python train.py --head_dim=64 --d_mlp=2048 --vocab_size=16384 --norm_place="pre" --norm_eps=1e-05 --attn_scale=0.125 --bias="none" --tie_embeddings=true --parallel_block=true --init_std_up=0.0221 --final_lr_fraction=0.0 --doc_mask=true --dataset="wikipedia_en"
Each number is 128 + 32 x the weight over the matrix's rms, rounded and kept within 0 to 255. Layers, rows and columns count from 0. Numbers have three digits each.

# layer 6 MLP up, 2048x512, rms 0.0764, rows 1863-2047, columns 128-191
100117116129152121178122087143026129132110130145175112158159141107128124072089165136086134119109136147099088177107072153062106145165072130134198152177132112136176074122119172137075106117137183
162162112169049084137160057114127111138096069161112155121083158173149133124134104175139179117174121157160134171118169068086164185155145099114063172094099129206087142154121173106093128109111113
087150110162130158118096067067080130129113116128135138099133111144129153129190099181105101129178116184127082148135163059084111079148141119134104161094093127128056145108147127058104121130131155
127145076106134094137107130154112139112106092111118063157119159087074116139102157099151147084156146166103139111109096142181076128090165150104076071160086175088170109165150127159145150139182124
130123117097094092089149120134097106133151129060093099157133101196063090158150102125088137147118130180155087140084140057133214141114133082181100090143090140103074181180121153154205134138063129
139092167130141123089122195142089166067134116162092106135124152182110168158085058107045141115114066125089184146085130088149129147105171065085133126121123084094154132156068103153156165188129145
144096133119158153156093146170135081140134132170069084104114132125107133135133137108182087151164122184097109115170076125135086175150137151132121154138110166181116136104125082146167133123173090
123130151152119083198155089115134133123092137192114124153124114156135094137142161157152107181181140124133161211151152127147134130089155062170173149115149101177120109127166175127165147054112117
099076113158171157074130207173070179162100152124156130105070175089157154151091178155121099120132094134110084229163102156132101144119145163113177142139165119113067150105122128158127078102099177
125137130069086097158108182117152074119061155146130121106109158172049081141099139130102162142091170127142074144135157128122176117173129110122187060097149156132076122088156132135116095153149108
143097144152135062110080202064129120117190129102090130135150180155176133185078128117164147109142101096136134063126123086096146143132181153120159167166106161105077077160157076144128119136097080
100097104101113188114112092151089161122140093068114142078101101153141125121138152090176116080078121133073069114151082155195102090108074117022165132144181126111090186159137114139164108116107098
142144144137096160102115126075191098129160137139122158173150112107059163115123114117089100123143066149115094073136159139108140087110108163179088101090193144126134148091081151140095144073083170
169164142125118116122104122104103095138150169117138111155114093135220142119098140172091167133119092100198136156159114130119123130150149164149074026127136093055094097155085084118113116165108143
128085184072161140149139107110126139108151090125142144195124179123117126172152077136145127102179131090097069180130084080063075106115086179162113126084097064148132108137131130135109180139050131
173100136092177064133089138093072135138126083149101070177136143120134123164083135143148114133103122068156157101121086112111112157154107142119133149143115115106104155119159200075152133101105102
120112190110094060179090154111149095140216130157124199126132057092121160156144137110124071100119150167107130115142116147101104138118092135134094143079137174152094100152152140091104166121103126
120118115123172125128141135111089169093208115145113111120162129162130097086165168138086152114150172130139100141053126088095096091179173185136153148105066115153134105145152152090198232124145138
097120090173158096151115139111137137181138105098167095166165099102111161136140102104151072081103087142109085127161166107115171102167105147120149125147153196120145112096099145131171126118123119
139072090143073103152107173136126147092102121139099102191156077137188094125122113119120080162185173114121075141137133114098136131107136126033170128104093146111103123114168087207104155144087131
140117122157099133137113090122079104154119103144116139142110127126097143123103131150148106160112103103119126147120191144135153063100147107129102141116139129156155170124155087129059144128110136
113148157135135138139141171102112128137104122087077130163126119137134108165119086111199120111152112128165152142156099119112112064128128134099134088142148153113123185100102115076140109122153132
069060116117099170080092144175101155086100148206136110132150074129145122221117166112094140116026148140161098186173181182084106066157199155175106087163102139116099193088074187134081196090116160
063127120184089197098159087093014132108131143109171117179159155108189158146187143072145106151072106093102095092132167115123046149106179172043093100156128102131135114161099075126112137122149187
154104100032202134126145174102127108137175137162099101081154167138129054143084091092181122170113160153108140140140102097177093148160141100198134138195096074083122166181182116123188136101112092
098106120143130147122137192143132088123105114132125102165057197142183112119150153169182109100157169131168129134108122122139120122116124044112133124093086128136163112143189130125081103139159185
142133092172184096099155118167126137157175178089104119133148167112132106106169124134142087155097105087117116074153161157178076090131169151131169117145144108163125084102157193158143088091142164
111119096150129109158180163087189158136112131083134061109078157106140115136129144149071092121132103103120127166047077106158130082169117171122152134146165172160151154076110090089105121190117113
137124142164130098130112101096145099153176176096159128123121094141119128122147153145086101156161132108152085155115131105115086137069106145088172087108111072071115081112146037172146150130180155
123120079152104129141125108129079142147105149095133146162159121152119106245089140124095155157121106147101117149111160169134099134136105123110117144138110183135094071131110119128126147110186081
150154158100102169122141110207128154116119125107180153144176075130096118121163161099179143130110129168140115162117161091159151191064134147117098137158149127152087159077104193144118144099192109
085107160114092119093092122128125148109130181156081164166126111094117183161135114156117163091158089122080091096080122153112188117101153106122099106134152122087151158147125149142162121190087126
095158064170076124135142114080169150115109156161163157078131118066121136146135163115165125127164169138120145141112082108092158054132120137062152151125193174125135124216158080120057126132104187
153074153194056174152116151151149103155157075085098115140149113143045158115163096118109117116094090172105124124102128115137136137112166176125102097120076168141091093115119144106159113162138179
072102113165129100153102145138118148155119117165113120120139130113116124106158091095155143102120100148102128156144143101140138161148144072175141177135076086100109151100128140114049142076170126
180146125124133143175144126117202157129188129136148083103139154109199118139085111141120165148115153146111091164121061083086179154149151086124134153129084085168114104062158197130079122109114147
094139120152173091080097113177111148194041164125086138167109125111151146107167132064125165072176123163140069049100196127113116145131115152098138160133168132136083140158146150163134144068160085
121139111095099112135092149140094180082168168131096149109160105087112164130098107076143117074110103076174174142171114173214132134172186144102132080149186167167142139139124148121135113144142131
141173124115162138094130178093117115146098131154138117175108119134120072154129121116139137164075146122110114134147167124142186138116110115073149224165127155161146117083193153092117159163163114
099138132067080120054089140138110121092100103109156071137129164125152113124157151120107137090142087086106170123122163089168087156198162101163139243089137110089125118105097140154129194165112122
196140084114132088114114169127099150112183112170151165123134110131211171100169140165124139147072126102181177140132125118188125215119200104115112049101116089130134189081138159125108165158127170
116126182144224130163153138102096133071144185121085100068181147128156105111148096110105087093075087196075095137151138189118151141179196143150085099184226153135141135103126132131139130156114167
120139132092071113073175142136116126161088130147115080175123125087193086132071169128108180078094143084158100116119151137112173164101141077131087066106091104131181151053183107181150153135129146
141095118149110153081105145144145129159139123113125141140178129108146185092124110139150093186101125135106095203164107133111107142153114151149122111120146085139153128110144155117170148081088158
165126122170140134129152123105160129159113146177195187149134090093119115081134064117159126103140086208154174059135159148142133098169108113144136121188102103147071181153142144189184160118151088
160124135150156101113098127116178106093184071142091148132117102146126141100117116054162183103126169150115123095106123130154116138110139169187178117131099162180088107141180135124109210115123158
215100147175125116160183099125078138118097097113042134085104172142103160145185133175099165118145197163145151163125119064163152105123165133201114124084125143128144075085081163146163105090040134
071091148097174098076149166112075185152125151120106118124113121115157150187091144164123119097063156110113134142160138214142126072168207102056150066065099112157102127105172147220153226040089155
104143095204165134103070132159133142162124118133088125161145097123100176102160149148079150124179139112123107116141143137157135094139091116174119051147077146099154162174142094124136127086113198
121135144100119112175142190104148073103114109130128135120156146135136153091113123115078182062122125104132135101142156126131121087108134131104150086173077141103128171117173129161144073124120152
159152130152104136216102056058067145161146099108060130118147127149132074161085134149139073092173154130059166220104184166152084030096084079133124125129164085097099122085136115154083165084121123
161139048162141156116155189143126134169079165122110135151086177168109154144133109121109064145157152155125153103083097091180128106094173092162186081161131194109155125114117172129151172057153132
158132162148138078143098139074084171122182143118166165083109103073132213094169095112137119103115102134096120116098153089137099174151121112138118132100134121186164121103150092199075089143103047
118143105138108135158190121127095108152187116093114198133116152104133132125083166192122142111118161151098165126050106112121153121131060124175137089130163128176106106143162184174158145106115161
148131164130135145136159103166125180131105161104125101116096153134135107113069094128101163108091129143135137130143149184126104065098145105136171093157107126078077112127107176141144156149124107
158150107136195058182067088108149101100142133136143096100118120110179102148109090083160084197138134107087120107142114146161121106085171168139084136127117143133110136149124165130058156102127146
193098085164144136086181111113142091168142111182178148137133138114110182106146132160125167115145075129164101134155173167132103142115084128125092150090166160181167134163148110083114166103117113
128101135161125111164137126132128077082114103146114104120099133098123137091156126098135186132130094104212137142157157061167141121081119118131175072079129131154095088122122105139131113157139156
104151086134104144120133113123106142131140100184088160112091138104109151097118151158113097123100115137093127106202141114102165101145165116096080193116135148134135115104101132173104099131111165
065130134194163160136113149113111080078143080114097068122105097082090135095128136140148070115110121148081089167174105111177137107115093155108051046123091081122163128110144114087168109113164142
110145107150107180140160175144117126104170169112129121134067150165121130105113110152156165119150112100088118123101158110126119124166134128088192085123090130129169146145107146160170159125160098
169195072184105149135172166114080110119117094158086159138094079099155078130104137104159105157128084181076116149150140150174175134105123107134119110158083130149111140115124059144100122135125154
135151120050117160123129085113100181124150115105101131115082062129091129113088131114149109135095079170122146108116137148159160121179102160132131140091183123111130153087153135116157115077142091
169083083120091121071085129125102100153173112170105106136133105136124172103117121106116152150188144084125098137130118181087150119097117150098090158066154039160128144087131139079135142148085138
122106117118124166150197128102178121157101144092132152156125161089119191137118099100150137094118060168111111106110210080150091136139121149132154104085140125168148111068171138134141104162200137
182156133168144133131107121090106166098109132081118123114124143105152143076182110159115155096160136189164113120158037136115170123148132143135070116076115164092091071156117134109180084150171082
129145137181121167079098085122111097130130108145126174089138179117109143136062109126110137163155170170104133125086146149118114096107136171144164127136101095157108154129123098139114071105105119
147163122138155146185125134109139144110147074118137139108147106121153162113120127147106165139075117166126097100081045127185119145131074159067124153123148113153055153177128187144053154075181208
144128079117134168182168149147110111165155115131115164135128118100148100121126059116141066140124107121114131129057194120065117188099170086131133110121118205132091119135175076110143180157158164
167190110137124105136179088166146113137124126173138164104092073142128147153124107133134135109141138126119171171131092188128116107130068111176142104124149128135111123109110206147056160116159148
121139104131109096079100141170159105165151155106120120130125109122132147109068149135090143107092055117144171129131060169109136148132106140089125160190111098144177184163090165144092175183112155
183139153125113113129125095137108076075127187136064143076153142108162097124141156144109157117140081084161110149152144120165162194142129082172132169103073163132171134122123212124146103110119106
095105142077153141108141120166131071139094152138132090111135178112127080096134125136122106098164051114144175141147154087103175131110110105162148220123155074113083060128126142154135115179093137
164147167098148098083108104071143142155152095088170138123145125083080184110088104139122123164120170136183101131075110116179168091159152150171105124108146108059155099133131213118124096118153093
142161148164132120112095165135136102106185131115100121153161057183114076118117181132124132129105114139118164050189112130103056079158075108098158175103092165147126079135094140120128109170121155
117176140067147161118124062141145165149131156179110117123086088083164145080152073102141111116077146095176176165160085116092135137141116138214196121153108111112111088126118075155088127120166162
108148115131098151165117143097153144121194095134140114124101134097125156093123101150063117163133160159127179075159151140127165135112180107140199125187155133104077165131137140108116089114073135
115113131119126146109118144132184142111136167139173123179117109122126129177142108159188113063142092086117099162097105139164142175105075132117157095100141134124140114086166119193114134130123183
097123084152164158118156099132117154130109149102170104129081163119139114096126126128147109076136135155124129117110168130033130093150156158114154139159122206113186112122148118153154162172142159
116145148107131155174032097138143142158097166147126148103097130102093178122134161114106134138119074156123132153112107136110160134136119128128116117150109151178152174115188117129092140149146176
108124142101128171132187148122170169118143126160168147109115177138150137130155126153102199097153196098095100096143155118110126109141092101079126076152146125162116160186180149151137100170118149
115137191120098069117112117115136089146091176097104139174107133198079168138084115164090164113096107111145166160164119118060120105107114149124079146131152106157126139106151064136124128066088164
167145063131122148135131065121121136126077139147133111087056147181180136165085152116084089138145063134083098127087148092190117135091127098150110084121154081100159167083157125089112095151137112
143103116094094114092167099124114122147138090123102138109172124093138143140135110114170124156145057149138127151147129102157128137137124111094077106120116095066146127188091177137081162096161130
132174135113144122129083214100148073103070118166158165164117128105132127141130184178118157127061129122115146074160175075096133151171094058156189119145169090143118163134133176137167145149112089
101145132134160118176127150148126131134145155072153135098127124144130121097187133135163150142114120110138146193180133156163142065147105171161122111137140085187110137138123071120115124124147118
201100094111128155135106136154095135168110127174143120155145130149167112130164091149097101120150132099106141170070137112073156167114091090144149127078109121107177163164139119136107166124125157
112096123183119096126133103157092197083056138143104145076089151075146145152057128070104156136170165119098167137115195156153137061119063112086183157181133134175089159139198102133093130157122126
098106129148139169083151128165151155086124172168085069130140102145052147071129102104136106134176130143122100120165101141106150147137127109122075102134159140142090129091109141170227090127112113
118091130170105161076133179137138160158094118113066141157154149089108174140134116130122172149119130093131145123056051137103136119089044098155167165144152145174119190087139083141146101206121088
146134142084146142138160133070158126127128083190144077134134112114094200145116137111156075179198108146109120157077120123099105087103128138147144074192134073156207060077214121123125150163083112
148166197113167157099099179136119079141125173113139124179160085127106128041143128105084049132128127093146123118110183154066164173111203124157114139121107075101163137100130138107108129144154173
148088152175158139127125126077135172108077098070128135184145122108211113094068150160140138201128098098118207141148116128107080139087103114147093136179070096173111126111149129117170129144138161
118110139125147138150128127125116095095125125175081206149088120157102135149124148143098135130135157149109143105137141126138183114162111114144102100169115105098110132082153129151097104196161123
156131156107176159147112142175086172140044137118131110125095118179139151163135152148129079153153123114102113075141118145082175141066085188121106144122162149118114121154183173200167169176119064
211105155138165095185223152151115124150111083096108080101094155090103114104089135103062123091160120101169180109122111096109130172215128163155146166156115155123172065104072069160110148198189126
126069134113145062106080138129119138156167159159124141142126149140173186136127159174187112133164144137142057120111122112125175125138139157159117163148158164090119189167126099115158093102120165
161066162123098112103106107136075118114108150096123137163161083179160108077134169113159124187170123129110137089115152151183198150151146045114106135123163139165103180126155119142154113153082091
138116074151169119160159164192104142128137168117120148149159130132106119098151113110135157199151109102116164114160093115110081133078108124209144094108126101110157093163123114120039102115124167
144124116150106121150096098125091117119166088127241090081125126152098185200126106102093120110173133132076107150134099117064134103149136100126087107138146175122190122168056060111132175134165175
161157094125167188101079122128158214133111102142080110114102102158115128119104085109136066174075147152138134126165146125098132233181122144139089140122162154151110121160117148111053096105114122
192116134183176067131143085116099129118107119157023139189106151123126092150138106150194134107074122060144131123132174114180171139157093130064165104121119170188070158149139143096127124153109124
099130141110129163128172171138059100081124137155140119117098151136080148091091168170069125052137131142043146128180160121102150084105090209112115060099119108136150098146077113128095117181171117
187104094063110089147109124094139129156100147120171135144145076133150135156112132133141150154139100111160160149136147120181127154115117083065177137175105117093143171069145095110113114104120086
110074064103120112106177114130123147162190097145070178140158098130102128092082142106162104090124204127108088144099091183169109136150081170133128123186146096139160078152135127085159141094132153
140091117168143113100087110088147117089136102166140139134107176116111116144123113170093129079141101101154125132140157104137120139087131172157121089165070097127093144077140088101142138135177079
089116166145089120126113121137119119187109111136118102127167061129131095088108099164140138142191176077176127073143098081088126147118159104127165157129115076125122123179175177145106077150157143
136126120137130188157133099110115143151185186132175111133128151149116097131086149157162114145125130122126104109116108128122156146100161156182174095104108151164095117106190175078144100154107132
103178130206089143124140101093157065073096092022158121182167105079189126092157145149186114046175155099146060134135104116130133188108066128161115140039128143085086161145075176177109112095033122
126128089143173128158103126105079152186114154056102153129186079119184126135166109072127148125133095151135138094092194187150159131139084122161106188115158110111151158174140148079149114098122068
173175117089145131127206104119092079189079143152132199158135147121147092129100066034138151142162146110101147128178144056154136089147138107163171051181125069186116159096165127078149152122156168
119107111102141120186023138135087181166157074147138143127102083105174099143127111110132116093192174117137089142149169131096127099189151117160126124122130108131097146160142131126141077093142126
094105118067163130085142199078119099114150072230137077096101158039148104114093125088145103104117117126100146065072138060177104116151148135101124144115081081087112127085149072110145150109134104
160116164089116155129137157139114086139164087156135143120134085112131163089126075145111125177074165059155176111110171131118101138141102124126097130149181186127111118085165191071146152180155132
095122129231114102137109166092128140107140094112113180108105101203176119112104146124117151124186087157122098103069103165159117189160169172066146108141127210140107165093131134137163197119107089
118128111111115139163144098146099087159140149099103132175124111181114144114125093145172134218167179080125119102193147102096157152159209140142130129153123109140116117150133173097141138149091116
154186130075129110129188084163141148155163163097124092121095155119071081138127108085123132078121154142114108145128137061150127146137167062092153131135208067163161160178129123171115087175184144
141051187128094165129116142094023151159080168135137138176177147124147104091093113186180122145131083096175124122131132112223157158178125152091125086140156092085167113127085063150081143140087076
143180151169123054122110144172121152113166181120129080144128062129122125128105151162122165096098155129114086156046151164075102122153098114126100169128143151123141148080164173120053137134086175
126117108166133103159164214113169158176120104148115136144134097118097100153185140144155118085139113117186134113118174139149135065182134109110132155208105140177123182073130158157149128119114128
134146076131184154142199111141181111190166160083097196118157122122077172042127090109142125191139185097135147151128179131131174113106148142088115174092114185120100111155094147157104140148109145
147146155105087131094135159174150106132156106124131077083138057116165120157131065108146094167155184160103085142141099126126143086123064115167152079091132122151147150127154113126162093170131085
134140167108143113205116100127141205204151138173170179177142126203151168088129096143106147165116176139109149071111187205130163150112102090122131157178207149126102163112133138131124148096094150
113101108126133146124124140135108106085132191104129142136076149078083131156168127128115126148102114102077148145114138052143055126154183095076114149196087179154127131133128087125168114180134178
130151093092128145127110136155133118147099120137138118108104185156114116116171099103144157146189119147104145165142136116088151158155137092123133125121100151120083107157140073052141125143116087
156060102151087081119092088093150094091138191089154139188103192130156182171115147139222099093199077105120115043143141099185138131105150170085094131138161138111153124094083097120096141124094162
154131139120166165116107121110158118106139094112160156152167130164177092129129126105064110104146109106148123071095130118134131164094163181095128134125134086145110146134147169153109110132123089
204098144146178149086102170091127138093099077124136146142138138149147144114091081136154145106112113064098102147098162084099141104128113100113098106090097130113146121210106146102113094166114172
148117069137146093115109141179188167104113168119122149144102102133111104164142072125108124116090166163052091088171137146110078142142099118132092100167101161149096095108143151147151146081142134
086155122087117160090049087105158147096135047115068124081074114092169142117103106152159077137092133104129093147053118142138151129184120114048164090194166161123123072074072134180085117112173096
162133076184084108162100067059117167087100128141146115111118111106131110161130181117155109092120104164086133126112151118165108174103113113131152185149141178111114163128105079139094130121173118
176183127182094160146123174109094192098099076160141126116112128166158159124134144141122115105124126089179113158158147163113090162153108113119134127147146134170096050141055157119187107131119193
138074143125105188124106191138106122183094114126156082144110113214107109125155104163117142107164142123087149176133158127112128137075135085174158146142109096097137121199128120135185105155128150
145114123153064078133189159137121134113142126137131067120116121159122101166120164108082154177129189148100138128107212153080146116083113102107109157141156132132120136101115103060134148104163068
169136104136082101099099148094131160076097124172176057130106124131113095090126161168114143123167132065112138150118169120164078188104148102145130151162117165176125130154151137124153051108115126
124094070136133107130043073071123142088149170178070202150043116136130124166171136131122192171095152134142140152083136111168122142044100141115178151127128123062152094126102100141135110163144123
129113151181087156143100126104140120192130164120117190140120145104172109163115149065112134104135088104065130107138160080145125095128145102126076120097157110122111149123182167112127115140122098
208136096128147144107112154126159086138148171194099152158136133140147177107142118156189121176098096158163087122155105142130108090154215160086157182174145130153155144169140101165121176183155075
150167136152149056102109108094182103109137150102154066129110188176033176093159171117123130129128118136085156140084123125093122060162125125043184152147094120130119091100141154131126087129104158
132137115093090139071130119142062158120155146097191158162076133105071148094099130124101144176135147184142157133146110115145137103186103108094130074133101209163124121084122148161152093124103090
132135139102150089131117091152086124138139123153141099105150146135162117105211153143072112088146135122109065173170135130166126077138153155154056110113156124077170129120191172173064113106166125
116163161116077102178175118172134145021131133117092148139132099093168120084162129126198150122150135037112162151092064118071150103120051192138141130094082150105173144078110098138161105119079126
102117113154186155131113139136121099128125137093069143137087126136142133132102133089169134108102156105108176141145150141122069121143140141110108075128129128082151072086137131100148113120140142
144107169093124109111122144108138077067128119096113161091154101123156107105112082136189157142122153158144138145154150092076132159088062056142143121146117121089122151143160174179163143127101136
097175136146104129178116133129135108165140122114116146118120138170135106132107129186167167158117108152136110083159124062128160117123130142146131173163131123085109072120119132130160080095138105
169081089166104133182167104056119141167111123161108118143120128157081182153159096147170144154134126097105115173087109106133135157136087151129157106117145137174143145115116138080080128125073168
103131183052148052129192075082139105155114115151101155099110169055159164117074150081042125159124047114116132177141115140220114128163168121086142157174112130158125098055133170159078161144122148
189107167159117130133111166145140102077099141126137167137172152137123072195153147130113206158092117093124116166139124098150106124070102083075152126094098122165200155107116131192151153136104155
113206099111123147134151101127154121111121144097109168107076146082114166135123084110053143132174095129074106178098119132166108073159100103109132138106098115160117081176088142171105114082135090
149181111044201102087135099131172119170120114094138123137092171157085148079145116111143119088176095124132122098140166077126135123166121082101158171159123046075157136148125141128123217145077080
123157117064160182141118124085133124115209101096127082100098080134108040008081107114130138186139142086123128062149149138098114120165112169123141101096105166110175048075161136107086138225080127
212096188157090113168117134162153157121126154139127058075088173109135140113087148105131162102093100086137130142151128113112192102085109143169144094085207160151224121112167171095115123070090140
115103069124126110154153128173093164155180142112138106177173035140134108113163168154104084125158176126120063117139140119149124159138142165126099139135176115080126137135129129153058071121117062
145166122096115102178149141123113141094138117126100123087131139146148111093138148111123143148159085116095132083167072163126099092069093139148119130096120112089201101126115121130134139167124118
143114164090154096109149086064154130180135130126179143160090139157062161032189115096061132103112115127165104104122106114162074084142134169147142131154156116136178170123102142155149072155122100
126157173082160144157162161084109221086189071138110118129094163083137048138127079097166117145106132074175126097201122090162112131107102176181053146120181098090203089172088140103128088143149146
132130094102124097145078109155082135158169186136151037120116078110122151171078086180108096084112125191139170114112128127113136134115090152149172119136097100131155158071100127132106107102108095
146105107092177173154149153144151111160116137134089150099103135143092198143103200152189126096136154083097136161124123153089112185102114074094113123115151070094090090110178168114148109141147126
109167069124106117153149101167140147097089113098059131141186101102107123087130119159128083142072117133145126151086123131082178130193084180195118145118114133190102204113118087144181161123151164
131083114127134084106118082161130173159101072085072082178189095146113067132112129141155158127135174121111078160050157167086134118088142134095174108099116156103122088149133141134120094167099154
133158082052180091090134138145133101159150080176133173157101116118098152143162138166124132114170157075161138103179072097135117140139083157080159104110093167128121110146116093084104138097134111
123076096148174153165095150102148108125166051148134146085130140165135092115183213151173135136146170077136150092076141140086134159184110158122155148095086111134116131150146092153111167179093107
161105073112090139148166105142142064165130148116124164090096148085098141081103177190113123095134161129133127126177093118131137100118184079154201139113145112154172145128111084139093119164129090
110156105145097169104104122130116132165141168123132190108091110097121095131110112094143205098104110147092072154196191142077134153144108046072156133119163089106147075109169154139127142189122115
139098179097107160109163071192137121113129110115202153173134072181156139171147089112066118110088124078149070135048105096170170143109096096163141136129077117142123152138075161110127161153082122
124110151116124122098138091091179129042050168174098147134126173147140103138117100118081183131141165130129128132123154095128081133142111111139139162186132141075095119119065176175076135134163177
113145102102079111114097120123073085095155064153163167110114155152150124091096091157179169123145115163122098161104181160127117132117148191132140119137123188093131173128156097125123112144107124
092157128147130095164105164089107171141138088169083137129105109078107125122145097162138069146122081127105158163095095170136107158159121146092139119108111178111145137101187120059094157151121101
148111130120133180131121080073096151122164114189140136097186119036112138161115098116068119084165154165118122145111172148147146152170084137119105115125099158115101062095163175134142108124173144
106084136255110169179050080170110132113140069111103151157093167065093116123167133131073069100046167128123130096126194169164123126111144150087111217136200168084118192143077159115110108155126106
187094149141163122128151096089104147131132096147103094138083142144129147111180156124099157138166096091141134058136127111115108131114074150155153124107139125111121136172164144112109072138143097
079181079104189189108117092115115163117173101146113121144054169083080188172104089116184112114132123142101127093134112180095092132164154100078111187102070183128146138128155113118142102156111138
083126112160132175159160126074153173118106159086113114134167140141114136064114155134167128148090115114126102123137147184159092122139029084107131111051128081113154128111110107111089081066103101
155109119149135139125149134164106105155103151101126112144149144157135149116101115139147149203113130093147092088139129150156038161187118137120104111097118114058209181080148167110099109132177182
114158108049116069138097112167122153157096154125132139108122153071060138115115173143163094148106126129139113110134189109132022082167081151096149157120074109134082151124143150118158109054210131
120105140176116133160156129149100092174089135162137183119165084162128157131137126095164165102159194137127162150097159113162137115143105118092109147133050126118101128149160132101083144127132170
092097076192173164100066096152097137161165158100126147115139142198102088169155143104158157133153126159163091140159123114130135106099146132108089116123073106135152090132168199098100112156128132
115197102139100159160182131148144098133122097117123166136070215125110139117174161144162163102126138114100094130096125057075093119129165128168129123165116156146142141193102088140111156141117072
121186109091152123134119126107122100151111172112082136137080165130109148153149118143088111096115154089135126163110116084115131094113103150124115140147096154086089089114166098156124114147209165
140142163062116156171070085137157111095152117150186141150091128068134147138126126056058111127152120177075080084130122094079166119186103079200156135144142156118125110163145167094045135165153148
095103132176099106142110141148083141116106123145092073130099132139131117132191133095152115117162131144135125135143149145150081068104093091179109114164097105094119160063160126180082160138140170
093178134149050141133090101159119145132137120094072115090118088144118123159087070155124153200125124099082089116155110063096107123140157145168089125129172135153083142127104152119115155088128090
092124096128143088124080141055089111192089113170186151155065134150079128130118157141119095113150108161176159143133139108134095112144119114159129056149095114089165125118155093157141125131175165
100159114189181171154132142116171116103154135108090126168143079124156116136137146103141127094105121155127190103096146072145121191151160087151091139062115160174133124162209067182157170195060121
184135099123093065179128102111127132141115087051112047205143151136139076111121169130072097148211165085128140136160146077164107093174140124107119079078144124141158135172131136128177136160085124